config = dict(
    n_head=9,
    n_kv_head=9,
    vocab_size=37265,
    norm='layernorm',
    bias='all',
    tie_embeddings=True,
    init_std_qkv=0.0186,
    init_std_o=0.00364,
    init_std_down=0.00182,
    optimizer='cautious_adamw',
    beta2=0.95,
    decay_fraction=1.0,
    batch_tokens=131072,
    seq_len=512,
    dataset='wikipedia_en',
)
Each number is 500 + 25 x the weight over its row's rms, rounded and kept within 0 to 999. Layers, rows and columns count from 0. Numbers have three digits each. The size before them is the row's rms in percent of the matrix's.

# down: layer 4 MLP down (transposed), 2304x576, rms 0.0102, rows 1281-1380, columns 384-447
# up: layer 4 MLP up, 2304x576, rms 0.0217, rows 1282-1381, columns 384-447
down1281 067:465536505492487493545491468478531491515500524507463525539537507497506512510493456507489488513477486526491506468512541453510493526521467519483535521498456517494496458468554497485504527536533524
up1282 082:489495466516503494550458462487482544520495522455496529529520499549532492506489513476528518503487475488513477498530485471526535512502501499520486493505500459516446516495453478519511473476498489
down1282 060:508494487519525499512479507504494521492465497489498454513521496500540466468484496511512534485520529480434475500493519503481516483468508493531474513490510476514539512540510494496498489484480488
up1283 101:517448484495522522499427543508491462457485514438527466478486440513471495513472498476472482483502453509435475490499484502492497467522508467525487515513503488509509510548519510502511510526500491
down1283 104:505520519510474509532495510476468472546493470532506527491459510498545505489523425474459493494505528531547503489476497461490507510497490503509527485506440529519505522522486503526467537454549504
up1284 100:493515461504478484542490517476522534463492520492465518490507541515543482468483491463502516520495519487422529515487493502475518492492518454504489487473496482494518516506492459545516461526513533
down1284 114:507499520519523536485518514475509512494480485531497502498447497482468489520488533523487478485525456501568490480487442493498479505510482475480492506477506505527501495548546486515491516501457522
up1285 098:494514499485492516534494465463496529518521491470472450469480488502494488533489466491523485461498482501552499466500478508500496490500506526534498478500515489482490508499508494484506475487473444
down1285 088:490502536513532492491495450505475540513473519542476513498523493498490508514487529457496482505500511465513544512509483523487520511477487469469499514506503507500515485488481507463522520547470506
up1286 103:468498485516473497492515520477540478484494480452501495507527492507490483464473474497477480504518528498548506476538480532513493521512488500516514528548529512549475483555507478492534515497526478
down1286 103:582434525513489507502505521480462519467515503523489507468520481486496526439499495464502511522507501510513509474443503498500535440525507501513498469501481480538492481486456454537466445482500507
up1287 108:545504509474462512501495490517476519500514491461441458489560451522474524498504462469484540475481515510464480499505501476495489541472484492478511504529485452485505493502502487554474505471526531
down1287 124:485492536451480476520505520494469581458477487523524542481451458493516540533555486558491482501473487534506515494489476504476497473516503506505515549524533453470523520519539516465526430507509503
up1288 091:477514472530477497483485480511470525500459478525472501500515479479518465517462462518484496504481543560475493497512489523500548505479534523490501456527482493496528510513546441490459475506512535
down1288 062:466526492526484517450495478522476491475507500499434589505483556493509502528493531484551460522509466468479524484474538467484501498514458469488502503462470484512524509490506506522487514438536481
up1289 111:472507464526448499525550551522517514454508516523520485507501519502518530507523469531480474478494475511460513479488508496430485526484489503482489525475485482508538494468470488534445505515496473
down1289 103:511506517509560501457461485448450466525459502510535524501522517544467496501515479502503518518535476502462494560491520486474520486531482486537514518543461527504493492486495470534486552506432543
up1290 104:502477520533494531516495478502518505533488465489492487518502522519538541494476476465504491482471496519500505521509467509581517507508528504485516499580483494532500483513504505483496479472486502
down1290 114:455460444513469500504521531493466538525489478478435472507506541496564476480497508497457472461525519506543488481479512527467486454515522509459498494476503497486507504517532484508472562484519523
up1291 096:499515503549512490508499504490535492502492500501511481504497510555506511547511484473511474452536468522502502528503485486462511494481471495495508499511502520437507460514505506495456528525541474
down1291 068:530446511547511508522494499529471474469518545486457500502483473486501471488499485489515490493492518514470465500510485483466471520569466490474508463518449518509477522532496494527491467492466478
up1292 119:467505505485492495497520508459492477521493474522489503498519528497510496513484462492522543507510538505490500509522473523542473483523492467504515473516495508485526511516513495514530527487525492
down1292 116:494508554499508499518497507526529469490488508488508529487512467464496496479526488480501547476502505479469487521562519460502466492540517561489495519528454503488508548505497498468490500492504512
up1293 113:472460482554488514513514488497506537477513541498475530509526511489517452466455446512447462494517493522521510478512489494552472492500485463484475474490423501539509516520473486493509439491490487
down1293 118:519515484495487512469471530483492504520486465489530498540477520487487526486526498484511559500486496480466524471487491475517548498466542518495486506511502452472507505516490494499542534517527509
up1294 090:511458511504488477484520494521507513477463510524465506554499509540515527506514454479504485502492537482551446471532477534557469480442455537504537495497472501529501491482477475476532491461533512
down1294 086:511512501484503521488482556520481526503508497503495506492497476496484545494509525504465520496488502493500478494460522518482511485520523499500517468501531512524473490455513512490450513502435498
up1295 095:487522532504499539506510485513519479505521519535469478508535510493515498506561496493478517504514546528480490542503487512481519487478510502458549512503541472533499514521505490500484475481534494
down1295 092:501492522514486490504512511465516482495504527503512530468477495526494484478510565533510525513467464509475491475519514529511504509550489506520487513475456481497466504519497511500514500527518481
up1296 121:510456465490504503458459473498531513505491524504488457469499478498511460523513537450498508496504527526515552467514485488494465486502527457526508492510469508530472483491490525440497533463515529
down1296 130:522473563521506481515491517468459527504477507501509539495492479500528453463524539473495510493513472488509480475521500499530516504511521437498513477540479465477483479501492497503481504432476539
up1297 118:496501445525522513498489516508517453445486534507507503535528519525558515528494489517487518489460463491448507488503518457545497531479461491495558529496453489536502502484458517532490488528524521
down1297 115:486459426524548495467488529491469435462470538487505470491500518569454561500531500525541514491486480482515484535483528502494484475497468496474523487451488521501536537478508473501517487493501482
up1298 099:464461505514510492484505467507509463495522478485494501481513505501485480507524511496537522509498492502490518519525473512503509467473526519486515482494521501492505491509505507480520470466528499
down1298 137:481499512469516508520515500474508465497472531517483521561498505460506489498547472472512523503470489477505500480523474533482489511429515489478524549482538482539503477501486485515486492540515495
up1299 094:485522515458512517500486479538462502521487542533509511461509456513487514482470516497498481520502524490470486461451514503474518507461505495482514500465523447518526512473464525495526488497494473
down1299 100:539534498524491493512525478514521515481469503582487542527527498501464540456491477449541531498459477489458511493507497476448502483530482485470503501479534470514505448499468547502476478479518496
up1300 102:495458455510485479516510495490558520496494467483496458489560475521473487487520492535507500481501486458498549479504550547535469541527523507463513486501481511471481531519501487495480516498543432
down1300 093:488515540507504520481509481505457493493520505506567496520500471490477462517451556505512505490481500511478488484529452497474511504442488548477489478549487498562454470489480494522511558482504512
up1301 114:486498488478492487508499527522535459543524508483480517502541521503520465499494508477520526497497510510473500523496485486504500520527508529462564511509511503510506445511505541502514504505514499
down1301 130:471456476465493514513441529480524504508532484486454492480531507495460469457475484536468506532527466532497545478469486524511470516568508457523499522472499488483485540534491521506488486537507475
up1302 113:528465484505473509520496511456490543503550470530483481511539494464485448482503436523512444498508515501437513460516491505534517486504543453533502474491470440508514465462456472540513470505484525
down1302 140:464512511525455487492503492483544480505463503502475476537465550488512518498521576466474499466536468520482472471474489480485490494495477508495525526499522510517492493496542503451470516465523532
up1303 087:490497551525478489491519515472494512499503478449494481467502487467523517516543492511476525492490466496491433506505493545509529511496476510496537494549505507505509472455517495547464472516490530
down1303 079:519525468485507496565469489533476513488478530465510524564518525584505498454509520431536503503484477494537539514512537490504499514500507466504527482510529546460492503516528448492491492475532481
up1304 093:511504502481527447534539499452543503562514478509511492483530512498457506506519525518553472511519506525495487447521511515481502522435510470489493515524499518519478532486519493505491464533531528
down1304 092:510508527494524521513494484526535490494478528476476473480499475493549525465487500490519518509489519501486531537509525500512471482539482507535527526476489462462479455532503511513520490473506496
up1305 093:458512452476473485539512559501500458513483534525491503495462503480482492521545533499520503501516543519491470464482462480475498571458463466496471507508497480505469490505512495454479452527526498
down1305 093:523493496502500502481478510504507487482472505477477546480509444484532505506506554499499496506435481489452451547508532587464485472492517470503515476500510525491506489513471488515468470559469503
up1306 101:476510500505500506471533543491487543501469499438524481522517490533519461495461534505486493494510484491492481478529489527512474470514524503523508511509488502474494537513499481496515507497491508
down1306 074:533466483506520522469503524464497477488510474449505498472467491505540490488500475481495523503481518495496498505495490460537499512503469495500502536501495467476444525493490486513498512492535465
up1307 116:514548497468482477463488516479505485564515530517475521469520498515510491486512487469533555497525531518479505474537499497476533523499483476520481506459463559504499534495484482524516472539457495
down1307 119:512475481524488490479512497500535536465476479488530475478504560518540482493475535532485538503541498513508518503496508480540501517499469548511520539543501483500487486473494497484525480455496512
up1308 094:488530520506493447500481456501480483515496481485511509524493499459487449497523513497462506491477525501508490464491503471486497493478470544544521483542456475498496482519507481513467477534460500
down1308 099:482488534509539498512459516550520482528520522509521522518502489516519504494533490497500509477511479477495427469547489486529503517496497512429493477495503489504493520486509519503506518492567472
up1309 096:511513484487491503511494534524506487492491537537493517463549505537474496462499498524478466508492522538518460495532472489516488472477546508522505512546477441486503484562511503501501506475522511
down1309 086:559516523528503539491502479458463493490491499507511554477470511484486490485517489455541504496536494480512527505517486522485479513482519544494532538499478501521492510492487499471492501449474455
up1310 105:508468524453513494519483475484533543508486479496476517534537495512531473544456539499493532574470524522520484496505478484506464560485509520457512460536471524535498493449502467493460503474502508
down1310 108:524531490458493480494506519483488510454538488453462473464504481497478484489550483548487541476517506494535530487477499519520498483574476479506503513522446504514510482534527509497480529523489526
up1311 090:469507422513500465527486465456478472462512508480530468468540490490529462505541415492497499485517519474517527515538502489501542495499531438500478476494519478465555534514541490510482484490501518
down1311 087:487477525504514498533486508468518518503534424483522538474502464515512464519479527513493509532482499498512481530521521556474505496494513528529506472495522461537504478516472526501529507522492483
up1312 118:463502536521497509507509512505482492467527505480459548503537526452540452459426499492520546508526484465490479500524501495535461542458533516476502469519475497481480522488509536535491493453545491
down1312 125:497483542473492469535503528544517502496459504503490500445538509486520481472496497504510523518488545496540526480520504483455526529496517465501535518488485500447515476556487485512544483495456516
up1313 108:531499527476495474509524524514546508435463513521479487495475475494513468531510498456513469487457536501460451511494538550480452563515513498445463524498529535521508444479457511477488506540503473
down1313 100:533549484443513501496524482463481470536481504507539453517528491497495478517463539527557524492475439526522529542452471513515480523529504501492475513500487473499507501525499502501492504524506481
up1314 088:492504491482490548524489474517510504569503498461512476493547481529564473537515500496473485479489505481489503487536510484519493536525501503499441523504446517520500540515496467500533503492512505
down1314 081:503496507509533500492522494502533448510497470502542567517510458489481457467495529463462532446491462497515490492521485468517493481483470497514474516522494522465517510508485513485483501525532500
up1315 107:485523479490550529480507488436482530502483504515502457519456482535514551540496508504519515522503544458517510442510520556500508524467519508524514501438528494523515496490493495480454472492502525
down1315 094:458476486541514460490492466472479481464528459496457508505542492495504515521446508506541530511473487486534544537533513530487503475503529472530528520510470511474493521493479500499498488498472515
up1316 117:517510468537506515479476452501479508507510474495498494508525458510522432487453476492538500450514533499535519528545521474540501487539474493521500489505492489524527528509536521528532471519504487
down1316 108:468515474526458496496455521509523495491510521519452501522505498491511508467498459515518490537480505485501501524488466475487529507483497517488513485523484528513501492482469487505466552487509522
up1317 093:500487541475523503478515478496446484505510545495529505475486496490465516544456504551510494474501522492515483492502476489509479533473479524470487516528516500507517511506514500470546527460497483
down1317 107:528509517485447526468498521488476552483546506473514522503494503472495513510501470511507473517516491524533500516471489504490493548488499502496485452503449501547513528515522512528514531519509508
up1318 087:504540513503548492487466489486543562539511474498490490514504528485511503513570517476503574473481488480472510496498495475482482505536505464497492490505475501548488502527505484506512516514512486
down1318 072:490501553472487538481524443483485533526482505466503507484434490466502470473451510527490471526492484506462511515500496529534497441474508492538489421531497515508511546514520545489496521471536471
up1319 091:519534508505536538509497547499490541469483536500487504524512495524565486497455500488500496488511497466517492520506502522514472509512511538542510467511458531519499484510481519500495466494534496
down1319 085:557507532489481507478492501526503516470469476475550497532513527514483544493546509484495527437474500489544525507485467491552525481505492529529502540492497493492462509485472519487499468440504511
up1320 117:485512519528482504464526492566477501478494526499492511519492526512524484486516493457545484436522503473525492540543456508518524542481475477503501499517566499497493478511527528477507503517525518
down1320 123:542498512481491505513500554517533539483495506502482503522501433491494488516520486494500494485509548499488481440508488487523487505486489475442517472437508514499517523527497491495469512506451491
up1321 106:439485519472507487561469519491493468522547501515501521520504472506500493535507514483515511479539513537551511500533502538432517488455510528505501509548493488491495456475531524516504496490493499
down1321 096:518467510491510531463547454508497477510528522512503536516501474486516476490532508503481524494485500501501504493502542497504531492523512481531492465500480541496483512473508468509544477508524533
up1322 092:528459502492507516515513479460491521500490483492500489479500505544505453498457475489508508517470516481511504449494544518498464515480530463493484485522452538497457542456485490492516478475504513
down1322 077:492486494477528466521507468530506530490495459472503500482496473453499508493466501507517493515531528503508507498483520494543531481523550436518483478516525515510495504473487518520475504495496469
up1323 110:489523500474543402539513491490528501535481516509518500496515464519498504503470489512493524497521533554437501451507492501479519500473511510449512462479496470508476458495491464540450506543491459
down1323 118:512490512525470482486505499539482525481509531517520493486456509526506487460468475497498510495517525503510470515491459489412514476493514509521533510501491518534486499512503464500536498496448531
up1324 109:493545533485471496532515484454531482545508506449511491487513464456534491497524517494489528482481500524510508483543489491521526491507535535504488489561475515509500487504471511522500517516476480
down1324 098:493491515490503503465487564472455527539497464501573508486469534513453519485473510476512462540480484503502492462498523538487466509478524514495506482507482471488481502493520504474542490514497447
up1325 098:489535554490533533532458432475483551506445521482486519504528457463492516496480470490512516543470508537512497506510475483489493491501520530489522501558539489487546495488503480505486498463490498
down1325 086:466503446530534480491535510547520431473536529543494510469469533476500489466491470550469480469517491489498513543501527547545544502441486499494493517466477517506486496467535500482529528512536500
up1326 082:544491497485521477500524536487491519491496483473487493474481512484483534484514495465476511462494511506498480537499514469524480505499520499527482504499442499537497493512546477424512436482547486
down1326 081:470489522488488527493493526525460508504482521509470493558465484515545558524492542514496498533476495489514481522507545476513529490538542463507549483544463498494528540478514483491527494503468497
up1327 115:468509486517542491493503500459468500506522522481480508461530499494523511491494506476470566510513506521491459517486447533468488515544564501497518489496496519509535476482502541500484487522519462
down1327 119:492509549459445528475500491506489499479499513506504531518535511539538485551528474459500496508484464498540476510477495514516441505498495540509529524521473516500560488498528510529532482513513501
up1328 115:497501478530541470477506493528539526487531491494474533497477535501482473532448480505494470529514471491468476477488510498476502510496555462474467500519511477501502510542502516523455478517470523
down1328 128:459537497486520569543486504477520487512473531485515504493471486476518510490498512543492499517459538529496517499499529500540478514489502523458513486511472481478521489513532505519536519511526529
up1329 085:517537492502479520561491501510477522477527544459494503518511535526580516511561489501493507518479495517531509489484515499487563516452459497527465481505447487456518511476475515478472450488540530
down1329 064:543475517482437513495465506490514487466423492510520497525505456534475523500475483483492476507463499459495514560501507455506496486548500545515517479496514476527512502520501490481475515491464531
up1330 082:472478514523504505509496496482489529500507486483494524496525525505491456486496499486496467526483539488496497476520504524493538496506540492487450484465482519515532497569500483516549505526456510
down1330 072:515484557517486495487514470493533535496557486527481510462495477480480495484538498494505467515499493492495497528525486485482500486541484484516463493507540497473479492450475494491463519457470472
up1331 091:481503488490499567460435487490487487454459511454486509486481493534547491472505518482516499496515477492519495544526522526499528542469457490551505481501494503494491471529497527479571539501511498
down1331 120:478504512498503521485503485513537515487482488488523466504509532484494498513464478506467464513515527544515475493520440515473472544564488504460516479498484550510551510506521479509519524519496464
up1332 100:465481474500517522519528529492496462485500484456479482488487500475506527499485494488526503472509518521487453549491469469493487550466556499519510478504452479488506501503488465496500453485479533
down1332 074:518512470484494521487494500490502507477524474507473538475480427511444551501502480525521502530496524510481543482478461499482538524486486486526462508501496516532534522504500533515521468496490498
up1333 111:471507490528524478526502505481519478528510538503497548524461443480519474491518507490489538470510529486453491483521491485467506471519532490460511490489509485503467491488499495530510494511478534
down1333 123:503511484433478541487486515494481515471492525449503482475496518500529481465486490490493490434511490521531476461491542497532483497438487560507507507497485496485496478503511520483499517528496491
up1334 101:491501516473509451522474513484463511518490423500514464484549503498484518542499494487506488474516533529483474477500530474505503493491501530530504493493460494493493511548445506471501507540550509
down1334 116:460502557480480508486498462516485501480504500463496498448510482493451538510501509488509532474497508534520478485486495458472512503444505540524486498496504493480480480489494449508505468515523508
up1335 099:506472501486488497556505462502519506493530483494453532544528549472487473467521515501497526495447485498457503520477510526499477505509458473483488479473493453522501560466485524511511460509501481
down1335 123:472546492523554488473503502459489449518494506538519444485480479477511519534507494503464493508488550516464502537509530434510557516464499498499496518523479479476518508478479520462509528559544522
up1336 111:493533558511531505509483488499539472482452513505498498505504462453457499545532472482472480520540509507515528478520484465509505518489460473446519496519508499521514501485469474490495534525474485
down1336 103:528568501476536483498474497483451473498490516557489510524531508493494510547523497476480525467485504498486517469494480475543512492496487497505494493509513490488542503456467475466461505506476507
up1337 093:490515554501497490514488503538507492529495528520524529483502501485485484478500539478504511483475466517488530535500524517488507490472541554513522509470552462512498451511502528518488485490535517
down1337 085:477457474505516463488479522531484488502487500516449456496493504510517527506464512494506514500491485503464481508484505494473480512487486469518475500528501455473520490490533477525526469516490498
up1338 081:503462499541467522493485472523490561465515517464493487511496507469505458514502519487509492496501485497511472499497505494469514526470534555518492511551526488500488545524496534497519516474512460
down1338 070:493520525509495472495516478492537481479489493534474483467492550544454516514483473452522451489511518487511505511488534474506526532509490493514461505519498508500491530523484486492499476563448505
up1339 109:492521466522512494521516515515515471524512481533481481482545489489501488531473485544491516506506489502513496499538499557517521519530530503467514492467499474535522478530468497477534494519526502
down1339 121:456535556495505462533482494520534470484586502494487505461469498475494471511540506530496575487540488493487510486462475522490491482497510514472497505531487463491526500468532524496513505514496499
up1340 096:466541521516497492493477548477485471506450523491512501502512499497472500483473479493486531520501508532494479511525464499487525509487507487513511481475510509523506458509489490477515466530551489
down1340 111:473526506490489471518495487463484471495518511499545518482510497453502483485511474491483515515503489527502504490539479535492529519484500485490539462486488482493554472511512481540492481515516516
up1341 093:493540497447520537492530525500490509508502505505517492491504464516495519505522479521464499490488526501501504499491508504504518499502496482515506503500466518461505536496476480510471492517544519
down1341 089:500470505523464496515464484543473488479466518498523521509509506508504478431491494463505496526481494498496499587524496475519495519519579488511540528496520512524478448466514517505478507477488508
up1342 086:468515547520540507518502489496486486496456507495507471510506477518516447538457480493445502499460478497512501511470501502508470537495527489495480508498467472535494487532493491517497481499502476
down1342 066:485474538526513473493527516534489480532524494525434491479484502475542501489543507511539487511525506508502514511491529419527545502493474465486491503535568477458504484507535496474503465493449503
up1343 107:477502540487501488518501572473520482458491484512503499500496511496509474491512486483458489514516485485496462506514491486510453491495487520480488491476452463532508481536492509514498494523543467
down1343 099:517502508474489491561525521480457504503487503519511518488513454500488447517473519487515516556547516472510472488510510503472477554443530495474549515480517513472536520563525552474519511443519498
up1344 093:547542496541470504494521517474526502463502544545476473489499473525468522489529468547477504477495530484541491465541493468489489529471504498478518514524464479515504513479505483458505523466464501
down1344 087:471508445525503448443507503504497488536490499523536527505550476460491459520554508463517553513489525468530518483472485552484520504494540504527491463459453538497526531514572515491470524534468476
up1345 098:539474474479532520496480498494479508496494517462503487487514496505547492506480519524562531488463506507535526484506460469531476506487512521513528495497473509540493489526494513493489555498502523
down1345 088:507526510456485519515474492502543521492476501459533504510483524515500450500524500491480480516500499502475509475478509486463512494532451471493528500496510521481536511486521478509551470562462528
up1346 092:489516546476496487498484513535489498536533559503546523496496498514502457536505523470522497544469456501491510515517481503481476490496501524499513479545522476471534471500479548550509488527480529
down1346 093:471479482502542523506499508558534524488500478459529495521509516516449522471475498513537501507456501486522513488505528498501515475530523488556470504546488500528466454498541485512482445534459511
up1347 087:535523511559457490522504493550476515479528545540498486470480514489473517501509476443497498537503531507512476463508507490438496573533471500472501486498521479481484537543522505463466515506465502
down1347 080:498443488499531521481542498503490436507438478486497501457530477495555533516485540536484493479497499548518492489507459518543517478511491517563501497533499519539506492527498567506491541509556529
up1348 110:515494507477514493516479511514483439487490533509462475521507522517525488497512523497499537552461487521496528509495535492516514506479524477474526503508451542536492519498500440477509477515481508
down1348 156:487525483486478492523494496469514544549492492505494473471499526536495530499508438501468441459505501526494488511519437512467515487502472481519502498494516484498493529493489491487450487523517507
up1349 095:489521483535493443532475462493510473531458498494528439507523508507531495520475451514479553475501512521564479484501492529496517514511542477550528479526501490503503496468526494490511487525502523
down1349 084:507507505518465484586499464493498463551528487486533503478486487434507459453544486515508480490490528474510501488522458507520514517471518507508480516517544472527489510475503514532503489548521488
up1350 119:490509517517507510476517506517547516464510521457465508494496544525476514518476460511527536494527473467518447495547443502513484498444491466502503487492521488506494494492525496525518453422490497
down1350 175:513524481508518515515508513484463475513484517503472494479473475469476479486500510469504487473486550506525481520486525457444548509451483537503516518493502492489485462546483494475483526531533509
up1351 105:535496510456499501539495485512525489496497520520483531488492532497480467472487501483498489503510577486523490531487516489491497491543493503512499488532540450494500513517523504539462486509474533
down1351 113:495461479469471490515475513485499519495525466482465487472487493504493463552493512489488491474451500478475489499510505529473521553440502473537485490521502498485491459502539499464516504490547470
up1352 113:469520524540524475541477522477500459510550486498490501487549521480480462504535486502492488518495512525508468519506484492510498522493533481453502503505459468474519467507494462511495481500520470
down1352 093:531489475516504518479462497483482460461476526476465477461513522514479516511502488468535512480473488514437481528543513475523493484466532507499499535483543463526465542482464478504498494512483481
up1353 109:494481536532522475537508484496525520518507480474478506511500513499491482515499475454472494502504544505521503478522470518474519503501478520445547473508518474508493453524522494566504532506494536
down1353 119:508502518480548491483487489511517529437474500548533500493517482523477510518502494505518497513511506492485520491537495540485493498534475520479475510499518510488521510527491495492509526511487499
up1354 091:478526490499513505498502551461479469533455508501471506480494478486491533490496521553514495504510490484487470515514511520461500475436551478480505484467513467491525472497461503546530468496543523
down1354 076:489513464492520476503498501514528537532516490497488482504532453492505474487506537532521468479507527488461525522467548508535512513512513485503505487550545494448490523510521503455524513498493559
up1355 120:485486516503491490514482483493538549486529511502485497496524518471533409507538481483521482529487520504537475484509467496506473512511491540467519485514487514473519496460539472536490526514450487
down1355 143:509470494537493499526438510492462490451547492481491510484507546501468494476549511502521527521523477478436509543508494514547506500521525467491475501518534462505505502483510499481502455451511506
up1356 084:472532520522543505505473506508491549494477525528528449484523504511496513547469496506524536486481512500512535494519479430503555526481487506481549525527516505471481473505482497483476512492530520
down1356 096:524491461514440502497495506505487512526486489512479541486504524510438520458512488502451464523518475518482504476510512511476480510487470470500529496475453491520503489491492478535506467524489491
up1357 095:498504501499486508483498530534482494480486522497497470529544516514495499484501573504516518538513531483495511547521498448501504510454492520519508521486450537511470493488491498502542476455509555
down1357 083:475522491505521506530472526487480470497448512480539503507486503524464525499490484460513533491466495497455517462488513506531533498492518562550478496510474484479477550510535509473497499474477516
up1358 082:477484462480503520514521506486527494521479499522507512538519520496486503532483466504497566486484561491503500484503508505495507488496552495494541496521526522479512554511532533463480496506530503
down1358 064:485502552471510561538487478465551522481485531536500481500536517481529485518494491501482524510491471516496513524490480489520488499478502526503473514481509509504454482516489515517496514523480508
up1359 109:494473525461493530475493477471498457515494461521471485499501520520481491475467469484544518539477510523514543432518492522474474528534492490505535451528500515511488543476511566534503469526520516
down1359 105:493431495460525470493501469519531445455532485505501507465519499483555494511463514484499512497510484496477506511513516482520483497505531480510512504473495533492456491493497518551484494467469478
up1360 088:529484484502509467502515444487513527501489488504478479514497515464486503568481508520498492467500537533493514488445495523532458498521511463479518464489480490476573477538499511485477474506540518
down1360 076:448519500501451495484479516508464492498470507477575536484499479446518539491485514505488519491528480500503501519482487464522506495504510521468513516484498532484509517507486513512494522499515502
up1361 114:486488498533450513521486472513452493513522462443516486556503509533472463482524527500521499515492463457527511488540501524485495489527480506508492500549508465523517480517534498523503442503483482
down1361 120:519550519459511508502499490503506510500499532517539493490536504512495481537479477466490503534507537488513497506463484488487495486500505507473522505494474485524535463497495523469529559516519480
up1362 122:505498450511514493475505452469535442500475503503495499523489496507479500504510473464465522515505487501512506560520511483533532469498517479489515517463494508513487489488494523471519528487489532
down1362 099:490472476538477495535520516521468491507484442499495497483491552514495484511523471528567507477534501480538510532527484479518457539504523522509496549492522508511463529495471460475482490470514503
up1363 102:497537488532477523504528489482508487495541497490435504551483508497452507497527498495536517498518491509518465534526456553469514529483495484484495530466514546518493486475518500496514476447509493
down1363 135:522482497473482486497530557539448501535503514507494458482537502538497467476447440513453468475531525484487500490490508490531487470530515534548510492471437515502506489541533494473463531533521500
up1364 094:496507534503488506503448516491476462487521503476500454482484501509542528506552485503515497513512515488482487499505508515478518528531481450499482490506480548547525534543491486475504495481488479
down1364 084:529516458485488508520504475491542554491407502526533538513521508520435510494492524522472453510461504499585556515443513463470468460533494528513482538485517484502496523516516475505550475520513478
up1365 094:514524505554487481546474471498444497493480498515486537506512549496487477517525480513463467446482495540455477490528499502524492491517519492496543488509469477512512448443467465566489466497509495
down1365 094:537489493488498473494502513486538526552548519486525433504503486527491526489501536491507503464501524477544498516462518501536494484536470486444487486517490515509493518531497525502498482494540501
up1366 121:479464456531529500508489520440510492472499527510495451462586478499520449503494483457502492510504512512447500463535461459488513476525499501490507488471499466521477477492458504497514496512485492
down1366 125:513484476551525514556550464501489488513513496535497547528508500459524505497472497487508485480514534521513495530497538513541473522517480547510553515502487512513510547504451518492489481471518550
up1367 118:476493541506506527498529533496546532511489512501475485563514461514552466526505469504462511517493557501525506489513505508484526491479499565461521500521508463518491479534483490518499527496509497
down1367 129:512507512492507492523494484523455498504497490492505488527483500502506498483467483504481501524470492520503482505484543514501448510508501522512545496521493462496506476485519498491526481526505542
up1368 117:501429465539468525525510501475477495558434504503486468490534477492485489505527521483525491505525500516489491557561457493482460509483487494485467472524502511509523487490493516495498461470506466
down1368 117:491493498528518505481529493498462533506512505476519529524518502520464497505507522527475503516511470462549470499482519498520494489503506456514502513487509484553540492497501501502524531500442485
up1369 095:494495503464509515523505531516512487488497502501491483517502489496579463517507477501451515471516486509503501502555488484478487469541520471526495469521504500508464515492494490527526491572514509
down1369 091:482482496493476514529502486531467493487516463514451567534470513479462475538485493488512499478486528521514502521505509501474527522492456491503527482505525496484515543509519513470495456514444526
up1370 108:514532462511493455521481451515514505501505509493516498483530524517509519510505490513525546485501507526484527533512521482526530548493511506467497484536498484526499512502493477526504478495484540
down1370 097:543480539494484498484489512480492478513421477501471456462524505525547449490482511520503484543493491483510487502518505517483485496510469506518471476519463437508521486456536450547522496508480519
up1371 105:498497541494512531490473512499478506514510494578495528514515458510481490521481448520493500549469462472478525530471506535493458475495520487508507442530482493551539500528509498491483492497480528
down1371 088:434499499533496496526516512505517540514492524494503513523492470484502517514506462490505464511515493493500480501517520501488494541478497509455500506526507483467545469507537499499518501525522506
up1372 100:481500487501507487480479485510490486462508493494511493506518516500559523520472505515495525517511523503488479479467481451498567573455510513448543505509478535529487444502499486510490487512491494
down1372 104:465473502503441531478526502491485516463515510510451530476495523530447527522471446491475462510477496476490510518488530494518505508510528473468511514514553520492513517509501493488491565472503550
up1373 100:520529461503506536514504499542509468515436504509496458470499465455503510501465490516511499456465535511536470479513517479465502506477463450494511496544537501543480497468515499500503483510490525
down1373 107:507439501501505484511474504487459559470562471525442531552531558484463534497519501491523507522459485497501502509508537533492476524497527495492512469515572441503504508485483517478485502498512539
up1374 094:497469518510520487507541461469493509509539460504467429498506509465522456508543476487468504434508513524454511514470480512539481502514500521480504491483506488528522458508455458550538462529470516
down1374 086:501467451540517500455504454492463526502505518485479526502501499497520512523507466515525452499521524468506456495531499487531482491491498471471486502464480515485510512493489537514516525483506480
up1375 116:457467489513537474535516475487520507520473519478491503493513511504497448492470482492499502473507531511525502530530533542437506495469523447480487522528526513484534546553474523500524541559515476
down1375 121:492506480464545468501553477519473493538469490488511489422459489507504564501487518495514528528509537512515483501499468490512504486494473519550531500497484465433515447478498484438515471501460482
up1376 097:509475478502533480484485484504506487495487508485516474537556475503480516494498504490484515461524516537492529502495520546432534484439507429520513508501480458558487512458515556495516497504506509
down1376 065:456490506520524533510498473515515510552511485516533459511461502495492509480475464526520492458510495517492527482481526449494522483490507489512517493504544457494511503540526493534525519488523530
up1377 110:486489492494468468544473490516524520527552461487501439469514544502505475517498551529505513481473489518497509491506550528523493490460486466452481510508495447487515511504483496542509469501496515
down1377 105:492515481478491511479479467473489507512489535522522472473541470496480557498515498519511500464470525514519512494495474436547508497556498539498511503492486517496499507491491497515538494539472524
up1378 119:494490475500484495483525505485446507473539477542463446479471535511503471517536454503480538522500493503526469487545429485528485509489541466482504501486502499527509457484478498482491479454512515
down1378 125:494456513472451516497508529523487541491498499509517506508522504501473517480521482514488504493530476497514485494464472512519529515532503499448525478423477522491533482529512520521505470507468523
up1379 074:492498535533516536471476517511556515546500507482480529516482497496505517522516496478519486433520473499467469497474508525521534526522491460497475531522487437525546491500469520502531491527513501
down1379 060:518501519467497464513459456509481475484488514538462564517522453540504457500485521501514513532492537489506512520491486484507490486487505513500539490497514516462464507505519467496517513478540441
up1380 100:458475492498535505460507481511525476496466509501514408481534518503520483542458488514476491485512522518527481551568518540501508478493540475534512500539464481470512490505493519500485493463502524
down1380 081:475471536487517510494472492517469493541497488495538471479517490522540444492509476507473524481506504482485505531500501503522494480473506520495500513496514469500499472492534540518546474517498521
up1381 081:495486512535509506482484495482444454534477493533485498519503476493525540529533540481501493518499501518510481472493531524505548498503486477522462519528427512523493473466481492464478490515430477